From a checkpoint of a small transformer trained on Wikipedia.
Architecture: LayerNorm before each block, rotary positions, biases, untied embeddings.
Each number is 128 + 32 x the weight over its row's rms, rounded and kept within 0 to 255. Layers, rows and columns count from 0. The size above them is the row's rms in percent of the matrix's.

# layer 2 attention key, 768x768, rms 0.0223, rows 161-196, columns 576-767
size [ 96  95  91  92  94  89  93  92  92  93  97  97  96  90  95  97  92  91  90  94  95  92  92  89  97 101 100  95  98  99  92  97  99  92 100  92]
[[ 70 150 123 122 117  98 148 183 118 133  94 137 130 118 103 150 162 107  65 116 112 155 130 138  96 173 123 151 107 116 198 108 140 139 143  96 124 115 125 211  77 132 119  64 182 128 113 119 107 117  80 111 155 175 105 102  72 119 100 182 141 126  50 145 101 110 142 107 122 189 120 155 143 176 107 171 129 108 129 170 130 123 126 158 191  74 134 106 160 102  86 148 152 131 135 151 145 137 120 128  94  64 220 128  96  83 150  86 171  72 120 181 166  53 148 163 199 154 121 126 125  86 157  40 109  87  78 123 116 162 111  89 158 117 176 101 120  73 119 132 129 112 104 113 132  85  98 102  99 118 125 134 113 135 131 148 115 150 149 122  75 105 135 135  93  46 141 129 131 137  68 120 119 133 132  89 111  63 180 111 149 116 181  94 138 153 106  89 166 144 128  87]
 [142  71 146 120 124 116 123 124 132 140  96 141 157 157 153 123 116 121 136 157 144  76  99 162 130 116 152  86  55 214  79 141 103 130 145 132 177  92  80 120 122 153  93 103 126  99  93 130 152 112 115 143 142 130 113 155 146 112 124  88 132 141  97 110 190 110 164 184 134 165 114 137 108 100 157 152 128  89 131 128 165 117 165 109  88 163 182  92 154 135 168 157 149 112 179 144 110 142 145 178 150 122 116 194 100 144 146 100 150 187 169 101  71 163  88 121  76 103 155 153 138 102 153 118  46 145  88 141 124 106  46 145 183 140 104 131  68 198 100 150 101 117 102 168 104 104 150 121 163 132 102 144 170 142 108 160 147 145 114 150 136  89 149  97 149 153 170 182 119 106 136 127  84 129 125 176 204 180 104 209  97 130 124 132 114 119 120 119  91 114 145 106]
 [ 90 110 151 117 102 153 141 154 108 166 140 119 139 127 151 173 167 131 153 175 102  37 134 167 102  94 113 125 160 136 113 132 154  70 169 138 199 117 131 111  93 132  40 155 137 137 104 166 104  72  72  77 204  88 124 116 140 130 137 129  98 121 107 117 141 116 157 176 134  95 164 142 128 133 158 149 137 104 135 116 126 116 149 134  69 176 135 128 131  39 127 109 138 124 141 143 133 102 166 113 128 144 158 151 156 128 141 191 116  78 108  60 115 125 101 139 104 106  82 131 113  73 125  91 138  92 165 142 133 118 177 154 150 165  93 116 133 158  83 126 115 158 197  98 135 129 147 175 112 156 105 155 154 137 176 172 119 113 155  53 176 140  99 128 137 134  94 161 150 156 170 122 130 119 174  97  71 200 106 165 124  58 113 149  44 133  90  66 134 140 100 169]
 [134  85 101  74 174 117 130 116 103  73  65  90 156  92  96 145 104 129 138  93 144 143 159 212 137 153 119  86 122 113 119 108 141 137 195 128  68 113 107 129 135 137  71  79 131 139 166 131 101 153 126 153 150 156 127 139 106 115 108 164  75 104  76 131 132 117 169 138 116 119 176 136 148 143 158 144 143 120  96 119 171 124  81 180  41 188 118  83  92 154 125 164 138 141  95  86 117 113 158  80 142 143 129 110  77 132 207 200 129 175 169 139 107 128 163 132 107 107 121 136 118  62 118  91 119 148 109 129 149  97 131 104 133 108 107 108 142 196 151 124 125  99 126 197 143 166 112 142 123 134 149 142 129 112  97 117 149 115 130 138 188 161 153 118  85 135 117 110  90 145 138 144 108 115 131 118 169 101  65 160  87  60 174  86  82 164  81 146 147 147 110 119]
 [135 124 113 117 137 172 141 140  81  78  99  96 110 119 168 134 138 137 161 128 130  97 116 126 136 137  98 109 138 160 147 137 106 192 162 184 158 105  94 113  74  88 133 125 131 172  97 136 162  91  85 172 122 138 168 139 108  86 183 143 111 218 140 153 223  75 139 102 140 124 149 136 187 105 108 106 102 161 134 115  84 120  86 145 108 100 101 128  70 134 141 125 171  86 108 101  78 145 121 127 106  43 122  89 144 215 166 112 108 173 100 113 198 117 145 112 107 169  82 116 148  56 114 132  96  81  84 127 166 155 167 133 123 123 161 114 145 134  81  76  75 146 146 169 109  76 118 123 141 103 119 168  96 115 158 129 137 162  89 152 133  58 130 149 118  64  76 103  97 171  79 146  62 154 112  74 126 175 110 167  81  69 145 186 129 188  99 137 125 111 135  46]
 [194 100 120 108 124 110 179 181 148 143 134 126 142  81 184 139 116 107 103 120 107 137 112 131 154 148 128 155  52 154 122 134 162 169 117  88  78 164 124 133 123 163  72 117  95 218  76 194  93  86 164 161 116 138 127 118 125 187 156 174 125 195  83 146 144  69 121  86  82  97 104  90  91 127 165 137 166 152 165 125 164 175 106 142 112  89  64 100 142 122 117 140 109 124 178  68 121 102 107 182 135  87 111  89 151 107  74 196 169 140  81 113 137 101  89 140 216  66 133  79 186 124 117 103 124  92 115 201 168 117 182 134 178  74 157 125 141 212 132 131 135 139 148  91 124 141 134 138 157 131  60 171 142 117 129 191 136 109 111  94 144 142 140 150 140 137 127  93  90 157  71  64 130  82 152  98  95 101 144 148 124 108 189 150 137 136 134 128 132 132 102 140]
 [ 91 143 184 132 150 172 108  39 125 212 101 182 157 109 163 232  72 124 118 140 137 106  64 181  84 174 110 173 172 109 154 100 112 121 144 127 156 119 141 126 136  99 150  94 110 170 171 122 124 154 174 115 135 108 150 127 140 119 161 106  81 141  83 131 155 130 169 100 125 132 135 132 129 171 110 169 161  87 110 175 149 116  89 144 100 156 111 100 124 103 119 149  99 132 148 129 121 112 132 109 183 136 123 103 143  67 122 141 180  73 144 115 165  91 140 108 111 158 163 137 136  98 125 148 118  92 155 126 145  66 133  96 177  99 186  62 117 119 113  97 180 172  89 183 132 179 118 153 138 175 134 152  76 185  51 165 117 138 133 145 106 122 160 178 134 160 129  93  90 196 180 203 108 165 177 157 132 143 100 185 136 148  87 158  81  83 121 154  86 160  87 156]
 [108 164 106 143 128 171 126 121 143 120 150 152 126 109 137 122 106 137  88  97 175 151 152  90 124  69 152 150 134 188 147 113  60 125 114 127 145 152  98 158 102  57 130 186 160 132 103  94 133 156  95 124 166  99  94 185 128 137 167  95 210 169 150 115 164 109 132  92 124 108 124 102 170  75 113 143  99 200 154 125  74 128 120 142 131 127 102 104 149 148  89 162 118 114 131 132 148 130 167 125 117 108 134 167 189 118 198  93  59 125 120 155 137 116 113 116 110 164  71 170 107 174 157 123 147 173 156 110  91 148 143 164 116 137 141 116 108 121 115 195 144 141 103 190 143 127  70 155 132 144 146 121 132 165 151  77 109  81 130 180  95 153 174 158 148 176  89 105 141  84 152 142 137 170 216 109 119 129  62  87  70 139  98 104 144 183 144 148 167 134 103  76]
 [163 102 120 171 157 120 152 107 133  82 202 174 138 131 142 114 171 137 100 183 161 127 150 115  50 157  84 154 135 108 109 234 164  78 104 117 113  95 128  92 127 169 104 136 147 146  49 129 111 142 212 147  90 132 158 130 156 122 122 138 172  92  65  78 129 155 140 142  71 105 126 160 120 146 169 138 126 126  75 134 105 107 105 150 102 153 175 148 168 132 102 153  95 129 136  69 195 152 112 106 184 104 115  69  85 114  83  80 159 160  88 132 107 151  92 145 119 130 107 147 148 135 149  63 163 166  98  92 131 133 147 129 152 162 151 129  67  71 118 120 124 116 106 100 189 151 164 160 158 128 104  71 169 113 156 128 124  91 101 103 154  93  99 125 168 162 143 146 166 120 136 137 102  80 151 192 121 184 128 153 144 113 130  94 174 179 191  87 148 173  76 144]
 [ 87  84 115 127  89 163 142 128 114 174 150 177 118  95 125 145 130 137 116 155 105  86 158 157 125 212 121 136 122 195 137 125 145 137 187 176 143 148  89 175 100 114 148 173 162 109 122 126 150 152  91 171 121  66 166 171 169 134  97 173 104 104  97 145 118  95 144 168  85 113 160 158 115 142 163 141 154 138  88 135 147 104 120 123  51 123 104 162 145 123  95  82 129  93  92 186 107 107 140  94  84 128 166 108 145 110  95  86  44 155 171 105 156 143 117 143 173 138  97 117 155  58 138  84  98 127 122 100 192 137 136 111 120 121 148 154 124 138 139 133 135 184 128 123 121 120 128 163 108 172  94 222 136  95 141 136 142  53 110 138 129  99 184 118 135  81 123 149  99 142 114 160 131 109 140 119 147 178 148  97 177 107 165 170 130 167 115  74 139 169 147 179]
 [ 95 158 142 155  89 106 118 106 104 144 107 155 116 113  90  65  90 128  98 165 137  59 126 134 133  89 134  85  55 173 104 118  95 154 137 127 188 137  83 143  46  92 142 179 151 106 154 108 129 136  71 146 176  88 137 203 116 132 120 156  78 142 166 100 123 107 147  82 126 139 181 156 124 125 125 157 144  99 204 139 108 110 125  80 100 135 118 125 139  82  72 106 162  72 132 198 147  98 120  94  97 125 185 103 182 111 215  79  96 162 104  53 151 152 186 163  99 102 109 175 107 102 150  64 153 101 130 150 122 117 159 134 108 113 143 157 167 161 171 156  91 127 121  85  74 180 125 148 126 154  90 144  66 140 184 213 148 114 103  83  91 110 160 167 167 192  89 115 121 134 123 118 113 123 123 132  88 146 136 111 147 138  96 132 107 119  89 112 124 108 152 182]
 [133 132 132 123 143 142  97 119  89 130 104 152 149 160 108 146 116 121 145 137 133 139 100 174 123 158  94 152 127 117 108 118 152  98  96 102  71 117 122 127 143 103 156 126 142  71 159 133 103 151  89 137 112 133 105 107 177 116  96 138 120 142 151 107  83 141 111 138 170  83 163 145 148 118  63 178 184 105  85 151 136 114 147 106 122 118 147 118 119 122 109 132 104 149 109 156  31  77 100  97 152 167 116  85  67 102  92 103 176 133 124 152 162 111 220 149 140 151 179  76 149 126 105 125  73 125 139 139  75 122 126 134 122  97 133 119 145  92 124 111 100 124 124 166 125 158 139 183  61 159 121 122  78 130 163 112 174  83  80 142  92 142 205 183 184 143  77 155 137 163 124 143 126  80 131 149 153  68 104 146 117 105 119 103 171 130 133 163 126 111 130 180]
 [116 136 111 111 123 190  78 118 139  90 140 203 108 188 147 121 120 142 157 177 159 114 151 136 130 137 167 115 143 173 181 165  97  98 105  89 174  49 166 127 135 129 125 137 165 113 129 120 113 115 130 134  95  73  93  73 165  58  92  69 110 120 133 149 114 141 184 141 157 102 176 191 216  61  39  92 185  87 121 117 108  96 152  69 141 183 215 125 109 123 144 119 127 133 135 147 165  86 121 184 146 158 114 116 150 161 154 107 124 103 120 175 131 158 138 111 116 102 162  97  93 127 102 146 148 132 141 117 163 106 123  82 162 167  94 146 174 103 217 164 119 111 117 158 142 106 132 170 179 198 155 116 165 145  97  96 156 143 115 161 151 158  99  84 169 132  95 158 144 129 149 156 134 140 102 163 146 130  97 114 119 143  97 135 171 133 177 172  96 118 131  99]
 [125 160 147  93 140 153 105 174  78 101 154 116 171 125 140  99 122 102  99 139 158  74 118 124 125 141 155 112 149  74 122 134  68 110 121 122 147 120  70  68  47  71 138 146 151 106 159 135  54 156 114 140 192 128  96  71  76 158 108 114 165 109 160 130 134 131 121 124  90 119 153 147 159 106 128 136 184 120  84 159 161 144 198  95  70 118 157 164 182  78  69  81 141  49  61  90 133 158 108 163 120 162 115 105 200 156 124 137 182  98 140 164 143 171 148  97  65 108 109 127 139 119 129 122 120  63 102 126 117 144 106 151 165 140  76 107 171 109 133 132 133 101  88 107 130 139 134 108 164  56 126 167  99 174 206 111 170 101  99 176 103 122 114 135 118 179  94 152 133  98 106 149 144 141 143 158 133 117 107 176 152 101 111 158  90 147  96 121 120 132 121  98]
 [159 139 156  99 137 120 124 127 111 116 143  93 104 129 117 109 134 115 157 155  53 150 131 138 125 138 180  85 104 134 145 149 140 146 140  90 116 128 149  80 144 111 132 163  35 156  84 122 170 182 107  99 128 125 101 129 158 100 109  65 146  89 169 129 126 173 152 118 156 138  97 152 123 136 143 162 123  88 107 118  80 108 110 107 151 111  82 109 103 146 150 173  89 147  85 189  74 172 154 155 110 119 132 120 114 129  99 127 148  72 125 157 106 174 127 123  79  49 132 143 136  95  82 188 129  97 136  55 153  89 147 152 121 101 143 138 110 146  58 143  59 115 143 185  82 135  90  67 166 143 119 138 112 171 173 159 165 139 187 174  88 113 121 151 154 126 154 172 120 208 110 176  97 187 135 154 204 104 158 142 187 122 112 122 151 135  99 166 160 135 109 152]
 [113 140 107 131  33 200 122 127 139 142  92 143 186 131  80 155 152 109 102  98 126 161 140 145 122 113  66 132  58 135 122  92 123 147 137  51 139  83 112 119 168  96 105  73 130 137 181 102 100 113 143 171 120 141 133 105 114  96 118 177  77 149 114 146 121 102 150 119 165  98 170 123 112 156  92 146 115 189 185 124 161  84  84 166 126 136  77  77 151 127 154 116 174 153 132 107 145 113  64 154 154 102 125 125 119 161 110 109 111  86  74 129 140 146  98 150 126  90 114 104 114 110 174  93  90  90 127 133 147 161  93 109 122 100 152  95 139 137 153 115 112 126 164  99 155  73 153 127  73 138 178 149 114  98 137 200  87 137 146 100 171 153 145  81 113 129 177 146 161 115 131 126 161 124 121 102 110 141 143 128  75 121 171  72 156 102 143 203  98 162  99 136]
 [147 169  78 122 185  71 119 167 130 138 127 109 110 118 121 120 116 112 141 108 164  92 140  97  84  84 106 114 102 100 191 105 111 119  88 128 150 111  78 137 172 126 117 105 180  88 194 178  80  96  69 223 133 135  85 162 102 161 129 196 144 154 140 143 110  76 146 168 125 116 148 114 130 137 120 123 142 126 132 130 134  89  78 110 171 133 130 136  97  94 145 122 165 163 166 118 115 114 165 105  95 118 134 176 127 131 157 104 151 102  64 104 153 143 143 124 150 150 101 105 126  96 201  97 135 138  96 145 112 192 129 126 143  87 142 152 109 175 147 114 110 120  91 203 176 142  76 130 114  95  94 133  94 138  51  75  95 159 152 120  96  54 115 101 127 107 144 149 171 118 106 108 107 142 116 147 124 116 128  71 132 103 173 145 137 144 118 171  80 150 145  89]
 [ 88 106 150 120  61 140 160 137 111 169 139 149 146 146 172 137 122 121 174 108  57  80 120  86 192  97 141 148 100 126 156 150  97 144 123 160 114 163  90 145  89 208 123 101 106 151 145 122 186 155 185 100 131  81  78 127 103 160  53 119 129 157 118 118 141 163 179 195 100 158 120 130 132 164 134 105 155 119  91 105 133 136 126 159 152 172 177 128 127 145  98 105 100  94 126 132 149 123 133 119 129 189 192 145 104 139 145 134 136 169 145 141  88  98  54  84 173 105 104 101 128 120 102 145 142  93  89 138 105  80 100 151  73 131 135 124 107 168 144 139 124 118 120 162  94 100  73 156 105 114  72 118 130 122 158 141 149 149 133 102 151 168 110  68 100 132 107  97 132 109 120 160 119 151  89 135 136  83 127 155 151 203   2 152 172  64 122  98 116  68 118 151]
 [116  89 110  87 131 139 115 197 159 193 128 153 155 110 162 142 124 116  79 160 171 168 124 164 106 134 194 123 166 123 107 136 147 106 178 108 164 129 106 130 116 143 176  56 153  93  89 136 135 135 107 126 155 138 126 116 177 152  80 115 178 137 204 168  75 170 122 166 135  99 116 172 113 101 102 169 110 145 132 123 158 122  98 182 151 120 118 106  40  84 122  97 124 179 109 113  97  99 162 105 140 136 119 195 113 233 109  83 122 168 154 140  96 116 156 187 113 115 119 129 138 139 147 127 122 119 129 159 195 142 119 213 157 112 133 145 116 118 158  73  96 120  95 132  86  67 116 140 183 118 163 138  30  89 108  49 144 146 123 149 169 110 113 123 134 151 192 164 131 108  78  71 105 168 113 119 154 111 150 151  75  70 116  69  98 133 101 146 118 127 158 113]
 [142  94 118  99  72  95 151  88 156 128 111 108 151 101 101 161 158 130 110 175 114 135 100 137 154 102 188  91 113 189  79 115  46 125 112 121 133 137 128  75  85 129 133  93 110 167 117 147 169 143 129 127 134 142 154 136 140 121 138 156 164 129  44 138 123 158 117 115 146 103  99 135 181 150 137  91 115 163  90 122 175 119 126 171 150 125 158 121 139  82 117 189 138 149 132  93 119 164  69 127  92 132 131 154 155 155 128 198 123  86 110 129 167 136 154 130 138 116 100 166 118 175 156 202 121  96  89 107 130 110 157 134  98 142  87 194  87 124 131 132 170 128  81 120 132 173  96 170 156 104 178 102 177 140 116 136 133 126  98 104  85 145 104 177 137 121  76 108 127  95 182  76 110 170  69 173 110 176 130 103 115 144 154 111 120 141 160 134 133 137 115 131]
 [ 63 107 163  98 156 131  88 136 127  86 108 140 148 138 107 124 116 133 140  64 111 164  59 105 135  83 180 103 121  97 137 128  77 139 176 112 158  66 135 188 113 161 112 136 146  99 170 130 126 111 158  93 151 151 114 109 123 130 196 174  59 162 193 121 197 157 153  68 135  79 175  78 167  80 174 110 125 126 111 181 138 152 158 136 133 164 109 129 118  46  82  76 136 129 119 157 132  80 190 159 140  93 208 151 191 169 119 138  97 131  43 113 145  83 131 105 168 119 138 153 126 169 121 145 116 104 148 155 156 186 191 146 110  98 158  78 167 141  65  60 134 143 160 152  99  87 115 150 112 144 119 139 104 112 113  94 167 201 132 106 136  64 134 189 136 154 164  93 138 136 157 130  84 136 106 142  35 113  87 131 111 120 140 125 107 130 152 125  98 126 139 108]
 [ 91 148  93 134 162 114 191 115 164 162  90 130  68 174  77 151 176 123  73 144  63 145 190 135 125  77 134  67 127 162 124 110 112 132 143 159 174 144  85 127  56 174  69 116 198 153 103 172 109  69  57  82 140 136  84 103 201 139  55 103 114  96 157  91 142 110 108 143 141 150 123 138 151  41  95 143 100  99 152 179 116 137 121 103 122 141 200 175 155 127  94  97 149  94  99 123 115 154 104 122  99 147 141 136  87 141 153  86 181 125 137 109  89 189 116 167  72  84 122 145 156 115 161 124 126 165 116 146 161 173 114 138 123 167  71 139 165 126 117 142 125 168 136  61 130  74  95 140 160  54 109 123 129  56 110 127 122 142 114 143 149 100  90 126 120 109  99 114 147 138 131  95 118 185 158 105 190 152 137 129 176 121 175  95 179 155 143  62 163 117 162  86]
 [102 148 167  91 103 202 172 126 121  83 137 117 120 124 125 116 140 178  84 142  52 151 124  93 137 133 130  71 160 207 121 122  95 163 129 161 161 160  99 144 155 117  86 154  54 112 147 147 162  95  86 105 123  60 122  90 131 109 115 153 163 155  96 149  74 119 124 161 123 125 144 178 146 104 131 163  98 165 152 180 123  80 189 123 103 151 206 135  75 116 172 129 161  90  87 125 118 139 131 128 101 147 130 120 112 151 137  93 119 168 118 138 151 137  68 159 108 172 162 153 163 120 100 186 130 132 108  47 163 111  90  53 117 145  88 180 129 150  95 105 151 123 185 167 124 163 121  88 121 139  97 107 198  93 129 138 142 150 138 165 144 150 110  82 158 182  97  88 122 161 159 150 159 156 117 141 174 112  77 111 120 170  95 108 166 180 116 151 107 158 136 162]
 [122 126 182 141 141 137 157  60 175  98 135  68 153 126 110 139 137 117 149 169 180 112 132 112 138 145 125 110 104  86 123 157  64 146 165 134 159 150 119 230  71 146 131 143 186  93 102 127 101  90  87 109 147 112  77 129 190 165 108 109 175 145 176 162 141 105 101 123  92 135 131 140 116 138 128 121  93 105 129 145 193  82 142 138  75 164 195 135 169 149 130 128 118 120 195 199 138 191  98  76  61 159 104 109 132 144  92  28 162 168 111 121  73 154 145 136  60 143 109 144  87  91 158  93 133 101 131 111  85 181 122 113 171 124 119 138 100 146 167 194 142 167 116 119 138 143 179 191  74 111 134 115  94 166 207 112 121 112  78 194  85 122 148 134 115  97 128 189  98 130  76 123 153 155  74 134 152 134 125  91 145  85 175 187 127 117 108 150 107 137 125 154]
 [142  81 169 169 151 100 121 125 137  67 118  89 154 114 170 136 160  91 166 118  58 112 135 164 137  99 116  97 133 208 148 151 131 166 125 103 138 229 171 116 113  69 113 107  60 166  64 141 106 167 133 197  87  83 157 154  92 109  75 116 131 158  85 119 182 149 152 142 145 146 164 125 130 168 121 121 212 166 120 127  98 141  96 140 144  68 182  94 157 176  83 141 181 133 130  63  87  57 107 124  97 160 124 133 152  78 115  55 117 215 119 164 112 153 159 124  85  99  91 176 112 126 141 144  98 123 129 115 126 115 155 190 118 160 150 144 126 192 161  48 143  93  92 145 129 143 118 142 151 163 137 206 125 159 134 146 118 115 120 133 130 170 123 117 113  91 108 100 123  96  98 126  94 137 150 162  80 137 103 129 149  85 176 150 139 136 127  92 136  93 178 134]
 [ 97 155 151 107 173 212  68 121 143 162 117 138 166 145 148 148 103 120 109 118 170  99 122 138 129 144 125 101 108 165  98 113 124 105  95 203 111 150 111 135 138 129 141 150  96 144 157 143 126  77 139 113 130 157 177 147 110  93 111  64 116 114 172 120 142 132 162 175 126 121 152 145 147  97  81 153 126  82 112 111 150  84 123  84  68 188  86 109 121 100 113 150 120 115 154 184 154 127 166 134 201 189 101  89 145 109 142 184  96  91  98 175 116 177  92  97 117 138 121 127 139 134 165 173 126 130 129  76  98 120 218 126 151 187 169 139  53  95 109 128 112 127 152 243 170 136 133 129 116 115 189 122 158  83 192 142 169 110  90 151 123  52 136 126  91 121  81 129 115  95 149 148 137 101  94 136  88 104  99 151  91 144 142 125 195 117 150  87  79 112 147 161]
 [ 96 105  94 123 162 160 147 148 122 158 154 143 127 170  88 126 127 100  92 161 167 121  92 148 124  78 146  88 155 117 103  85  95  94 148 116 152  95 151 154 119 149 113 120 135 111 213 128 156 116 116 135  86  87 104  92  98  96 160 187 117 157 101 115  87 143 125 123 110 119 114  93  83 123 126 151  66 181 161 106 156 152 124 140 145 151 161 149 131 120 158 117 137  93  96 160 129 153 114 144 147 193 131 112 126 137 119 206 182 130 138  81 152  94  85 179 173  96 162 161 102 165 144 122 110 168 135 101 121 114  25 123 105 113  69 101 110 158 159 192 149 145 128 131 142  82 150 155 130 117 131 121 160  64  57 165  83 191 161 189  70 118 102 101  71 123  74  95 122 105  83 132 143 171 130 159 192 112  68 119 102 153 146  88  40 179 143 108 144  65  92 100]
 [159 133 166 102 127 125  79 132 106  68 171  95 138 149 144  71 110 113  72 104 143  57 133 143  92 104 154 101 108 168 117 127 114  92 120 129  87 117  90 103 113 153 130  95  63 134  94 100 156 144 157 190 131 137 188 139  94 110 144  82 160  95 108  66 109 119 127 116  88 188 128 185 139 112 127 183  98 115  97 121 173 118 128 137 149 144 159 155  88 161 128 110  91 113 143 133 147  77 128 156 147 148  73 138  76 103 150 105 183 144 131 142 101  72 143  76 100 117 177  90 182  83 164 135 114 181  85  79 111 168  92 106 112 122  79 145  98 103 115 103 142  71 141  93 195 111 171 135 137 107 126 127 112 157 163 145 115  97 132 159 136 133 156 123  99 132  70 146 159 169 112 115  86 141 141 120 111 141  82 180  81 115  81  92 162 106 137 105 147 137 131 157]
 [ 89 156 172 209 114 216 127 175 109 137  71 147 111 112 121 101 149 137 152 129 190 164 146  88 107 154  47 177 124 140 121 132 142 162 128 114  65 107 104 138 191 161 136 175 120 103 154 135 143 107  47 149  79 124 103  90 129  98 136  95 164 100 127 153  78  84 127 134 139 124 124 158 124 139 111  99 117 115 128 155 141 164 106 111 161 116  67 194 191 202 169 121 213 139 148 102 101 141 138 142 158 132 138 134  75 134  69 163 132 147 106 181 147  29 137  90  66 103  94 135 149 146  75  72  99  93 103 127 115 122 136 142 126 107 121 116 152  87 200 127  91  88 117  73 191 141  86  98 106 115 145 137 102  91 127 156 149 140 126 132  94 147 160 115 105 139 175 169 141 137  94 103 124 171 133 139 101 121 161 146 165 152 162 204 187 143 189 178 144 138 127 204]
 [ 89 220 110 134 119 124 108 105 122 128 144 150 152  97 142 132 145 138 128 112 113 189 108  91 115 117 174 157 138 151 175 144 119  61 170 149 172 138 169 115 166 160 134 172 189 170  83 135 135 113 108  73 132  81 130 103 207 175 110 132 127 129 153  96 134 144 143  93 136 175  69 134 136 168 143 178 133 144 123 151 109 154 112 190 152 135 116 146  83 114 156  54 128 151 122 115 131  75 210 159 130  85 154 130 138 152 121 152 110 160 151 127  88 111  94 114 162  83 122 126 127 118  97 169 138 116  91 204 151 129 133 118 141  90 143 119 174 140 124 147 118 133 154  46 158 164  96 106 120 104 148 130 140  51 144  89 113 125  78 103  59 152 106 147 104 129 119 126 144 103 151 149 122 106 139 133 125 151 144 111 133  98  91 110 133 118 102 153 122  73  92  95]
 [182 108 162 101  67 143  95 146 151  93 149 100 130 179 147 139  84 120 150 139 101 124 135 132 140 124 126 192 133 143 105 172 143 168  87 148 114 156 135 115 162 173 118  77 120 144 153 148 100 151 168 139 138 139 233  62  91 133 113 159 103  92 169 121 157 111 114 189 115 161  65 143 166 143 136  65 117 112  79 111  83 155 134 110 145  99 165 124 161 120  53 148 111 112 138  76 200 191 151  97 149 152 217  95 189 164 178 129 120  84 180 110  56  85  85 103 144 150 141 116 108 149  77 141 120 139 117 155 167  61 149 144 135 157 114 106 144  99 136  82 141 122 157 138 178 153 124 178 155 135 109 151  99 129 177 175 156  61 121  59 116 184  76  72 120 107 133 147 164  98 191 177 142  99  91 146  97 130 178  71 132 130  89 145 143  88 146  80  99  95 146 169]
 [195 130  94 174 190 183 143 120 102 116 149 120 117 157 135 155 161 103  75 127 101 114 155 110 107 176  76 101  93  90 190 164 136 142 152 125 108 119 140 122 123  91 100 133 129 192 124 144 126 120  44 119 180 137  29 104 181 141 107 133 111 100 122 172 155 132 189 108 113 163 144 141 102 115 129 125 111 221  85 162  81 156  64 122 142  85 147 134 108 154  69 113 120  98 171 169 118 153 126  86  57  89 163 117  95 164 158 125  66 136  88 172  90 148 133 165 190 118 146  98 161 124  90 116 132 174  83 161 150 187 144  58 110 124 141  91 154 129 113 146 102  84 127  85 129 156 125  88 119 117 149 101  92 136  91  86 166 101 141 120 131 146 135 162 122 112 163 117 121 105 174  93 150 171 167 114 102  63 151  72 134 153 164  97 157 130 131 123 151 137 143 171]
 [ 81 147  39 132  83 132 171 126 139 156 125 153 185 104 112 152 139 105 102 152  89 165 103 136 109 164 101  96 140  99 148 115 150 120 118 100 118  92 151 176 132 128 143 194 120  89  92 144  74 104 127 118 162  72 139  74 146 148 115 139 166 166  96 106 134 152 162 102 119 114 101 134 151 104 128 131 110 159 145 155 131 130 102 172  86  93 155 100 111 102 131 121 113 114 117 144 135 141 116  93  92 125 130 200 125 111 104 128  70 115  85 160 140  87  60  93 173 130 115 126 114 142 128 113 114 119 164 152  62 163 110 132 145 125 156 112 181 125  96 216 144 125  74 115 100 134 166 137 176  80  80 132 107 139 153  59 118  78 130  66 135 118 106 122 183 150 111 108 134  86 170 171  91 153 133  66 137 103 162 105 144 145 134 142  95 118 100 108 176 152 147  42]
 [ 83  79 134 131 101 123 153 135 109 148  97 146 130 141 123 164  82 125 185 153 100  93  92 139  99 157  89 156 117 144 142 101 142 107 132 123 181 143 184  76 135 116 160 161 101 114 120 114 118 113 142 118 139 206 150 149 135 109 111 117  82 116 121 156 186 126 141 162 126  92 142 168 130 123 138 134 122 119 108 153  79 122 138 153  97  46  92 118 100  71 125 140 114 129  96 158 148 111 140 144  76 133 127  75 125 130 200 151  85  93 145 105 161 135 156 136 163 175  77 150  79  83 112  76 114 123 135 168  76 165 139 130  81 167 151 140  68 177 111 142 106 169 128 209 138 139 124  90  98 151 153 143 117  86 153 123 149 153 110 148 169 132 170  77 189 100 141 134  91 131  99 120 125 126  89 124  81  97 114 103  36 111 119 174 167 126 130 143 113 117 127 181]
 [120 104 149 105  88 148 147 160 118  78 160 140  87 166  84 142 182 107 173 124  92 127 156 126 131 148 130 104  94 169 163 124 165 123 115 163  95 115 126 159  89 122 124 142 125 172 173  95 145 151 116  80 157  80 168 146 117 175  73  87 137 154 105 187 133 160  69  94 159 148  69 147  88 165 109 107 114 161 166 170 122 136  66 185 100 152 141 112 132 130 108 129 125  97  77 103 133 138 134 164 157 176 168 140 180 116  95  84 110 165 108  73 107 101  86 175 127 127 120 187 185 150  97 106 142 140 100 101 139  91 100 125 149 112 144 158  93 122 153 102 122 159  63  79 172 131 127 142 145 107 158 148 143 139 139  56  80 108 167 189  93 104 160 137 142 141 152 113 139 171 101 154 105 175 169 130  99  81 165 143 116  84 150 152 155  88 124  46 135 181 180 140]
 [148 114  71 184 159  79  96 111 117 118 153  85 111 186 147 129 189 135 112 124 150 195 103 142 116 175 108 123 138  75 127 150 129 127  85 122  93 194 143 169 126 106 153 140 167 142 122  93 152  73 120 147 136 110 179  73 138 152 141  89  77 160  92 148  95 103 124  80 142  97  87 170 138 129 133 141 140 166  89 127 151 129 168 134 105 146 172 175  98 108  28 132 104 129 188 164  78 138 107 109  99 124 199  92 128 130 147 183 147  92 113  92 118 144 123 171 127  98 150 114 161 113 111 133 155 181 151 123 122 157 116 136  59 134 103 200 115 105 146 102 127  84 183 155 101 137 164 142 138 135 108  98 136 163 126 106 200  73  86 133  96 128 166 112 171  67 141 112 133  82 143 112 156 118 134 146 131 163 132 115 171 162 175 133 104  43 130 133 155 154  86 140]]